Part of a small language model's weights: width 192, learned positions.
Each number is 50 + 10 x the weight over its row's rms, rounded and kept within 0 to 99. Layers, rows and columns count from 0. The size before them is the row's rms in percent of the matrix's.

# layer 9 attention query, 192x192, rms 0.21, rows 131-138, columns 0-95
115:41 41 38 50 59 51 54 55 51 41 59 50 34 61 57 51 66 65 53 51 66 71 42 48 56 42 55 71 55 44 33 43 58 61 64 50 37 40 47 30 51 54 49 54 72 34 38 40 63 45 41 46 50 44 54 41 46 53 34 44 55 64 52 42 45 54 43 38 46 58 54 41 67 55 41 41 50 48 60 44 36 65 51 59 24 43 51 52 38 47 64 81 40 61 46 61
112:44 63 67 63 48 47 53 48 61 60 52 54 54 49 53 30 52 60 43 50 41 54 48 41 45 56 52 47 58 62 48 46 59 54 41 41 35 31 48 39 48 53 60 35 29 47 27 65 34 35 42 48 58 47 51 45 63 41 48 61 53 43 35 46 63 56 30 67 44 65 48 38 44 58 60 59 47 41 47 67 49 49 61 54 35 51 69 52 41 37 44 59 52 48 52 70
122:44 56 53 39 50 38 42 55 29 54 66 45 44 50 58 53 62 47 49 61 39 28 44 56 45 49 75 52 52 50 45 56 53 56 70 61 56 58 45 49 51 47 60 38 64 41 47 56 49 40 54 25 49 56 67 50 46 66 35 53 56 49 42 42 57 68 48 34 58 55 60 44 38 54 46 43 54 51 54 47 54 77 56 71 34 68 53 42 35 29 43 50 44 28 72 48
113:46 46 48 41 51 54 39 57 60 42 56 66 45 51 61 61 61 55 53 43 53 56 61 46 57 45 63 43 45 62 65 54 33 57 54 56 44 46 53 58 35 45 43 39 43 59 36 43 38 47 50 55 57 52 48 50 57 36 44 63 48 43 43 53 66 41 44 50 57 43 55 33 60 58 56 61 59 66 36 35 74 52 42 63 44 59 59 62 55 43 59 72 56 57 62 53
120:57 16 53 60 57 58 60 25 42 39 51 48 55 45 54 48 48 46 58 43 34 36 55 61 64 47 46 53 49 45 62 64 52 48 46 69 49 33 48 35 50 52 41 41 68 47 33 61 56 46 48 57 45 65 33 58 45 48 46 53 46 44 46 54 40 39 56 51 71 49 48 59 38 41 40 45 45 50 48 36 48 65 55 70 59 43 76 57 72 48 49 33 47 41 60 33
117:51 46 44 59 45 36 52 44 60 65 44 61 34 41 53 48 50 52 59 63 56 43 61 43 44 41 54 53 54 72 53 53 57 64 59 56 42 57 33 39 47 43 54 60 45 50 54 52 60 55 60 37 55 59 37 58 59 61 48 46 54 41 49 45 55 67 48 48 70 64 66 49 64 35 36 61 39 40 49 53 53 46 38 39 44 42 39 41 41 49 67 63 50 54 45 36
113:47 52 48 42 71 27 56 59 38 38 65 48 48 47 38 49 51 52 52 49 55 51 44 41 58 46 38 46 45 57 56 51 51 57 58 52 45 64 17 49 49 65 42 58 34 35 55 54 32 48 58 54 51 46 48 46 43 37 53 65 28 30 45 56 43 38 50 47 55 43 55 37 57 43 50 54 59 57 42 33 50 40 44 48 39 57 60 56 43 54 31 51 53 31 29 60
113:41 55 38 39 61 49 49 49 42 69 51 46 17 51 51 45 59 38 61 43 56 41 60 71 59 44 61 45 65 47 51 50 49 60 40 36 55 34 70 32 61 59 63 52 42 45 42 42 51 73 50 75 55 24 53 54 58 44 33 56 41 46 62 49 54 51 61 57 39 48 53 61 49 47 53 59 60 49 54 68 53 53 46 53 59 55 49 52 44 33 42 42 41 57 59 57
# layer 9 attention key, 192x192, rms 0.218, rows 131-137, columns 0-95
113:43 56 55 51 47 56 51 61 47 52 39 60 42 55 53 67 40 69 59 41 52 59 44 48 57 53 31 60 52 35 38 51 50 53 58 51 47 36 41 46 68 48 40 53 41 45 39 30 64 45 27 58 40 35 46 56 48 40 36 34 50 61 47 55 48 41 50 31 61 38 52 40 71 42 45 55 48 32 59 51 61 70 65 61 40 51 48 41 31 50 60 55 48 55 44 46
112:46 44 44 66 54 47 48 42 51 53 61 50 73 47 50 49 49 52 66 47 59 47 43 49 62 54 59 46 52 46 60 56 44 74 51 50 50 59 57 50 41 43 69 48 39 54 38 73 57 49 78 39 53 32 50 33 45 54 48 58 64 38 39 36 76 39 36 46 49 61 48 37 38 39 31 52 58 54 56 59 54 66 56 44 44 44 58 53 58 50 42 52 53 44 42 51
116:48 45 48 53 58 39 65 41 46 44 51 47 44 49 63 33 60 68 60 54 61 43 48 55 59 49 66 72 60 47 37 46 52 42 64 42 57 51 60 55 53 52 51 56 48 33 27 52 53 54 35 44 46 55 62 41 35 58 30 63 40 59 47 37 70 72 46 43 48 67 58 53 42 39 42 58 42 44 51 35 50 55 59 66 44 39 44 48 39 31 34 36 50 24 56 50
115:48 55 48 48 61 38 38 51 53 53 53 42 59 47 66 47 52 58 59 36 48 50 48 55 50 53 61 50 44 34 67 53 50 58 52 53 51 53 33 38 57 45 41 41 35 58 35 67 51 41 45 50 41 52 55 59 53 49 74 65 34 49 48 51 31 46 49 44 39 45 29 36 57 47 58 49 53 67 42 51 64 48 25 64 38 55 56 49 63 43 60 60 58 49 48 86
115:50 50 46 52 46 50 66 32 55 43 51 40 55 40 53 33 50 36 43 51 29 52 50 54 64 61 51 40 44 48 55 64 49 42 42 64 50 30 53 54 59 58 45 53 62 44 41 61 30 40 52 56 53 58 50 48 38 58 47 53 50 53 42 49 33 45 72 42 46 43 42 46 47 33 49 69 71 41 58 33 55 53 81 55 54 35 63 48 67 50 41 49 58 42 40 47
117:64 42 39 19 43 39 52 43 50 46 53 57 34 37 43 44 56 49 55 64 47 40 69 46 54 46 55 68 40 66 37 45 56 66 46 54 50 69 44 56 36 55 43 46 60 65 44 44 51 61 46 37 49 51 47 56 56 50 48 36 47 37 69 50 69 72 52 47 62 59 39 39 47 50 35 56 54 50 41 60 51 54 51 43 38 43 33 43 45 51 62 73 58 41 38 58
117:54 57 55 39 42 45 51 73 58 29 56 51 44 42 54 49 41 60 43 41 56 44 55 35 52 22 56 35 47 55 51 50 62 55 61 49 31 46 50 49 63 46 36 61 54 41 58 75 51 40 46 56 47 48 51 57 50 51 51 75 30 44 52 55 34 55 53 50 58 51 34 53 57 50 41 31 47 63 60 68 40 44 57 38 49 56 57 24 43 38 43 61 44 30 33 52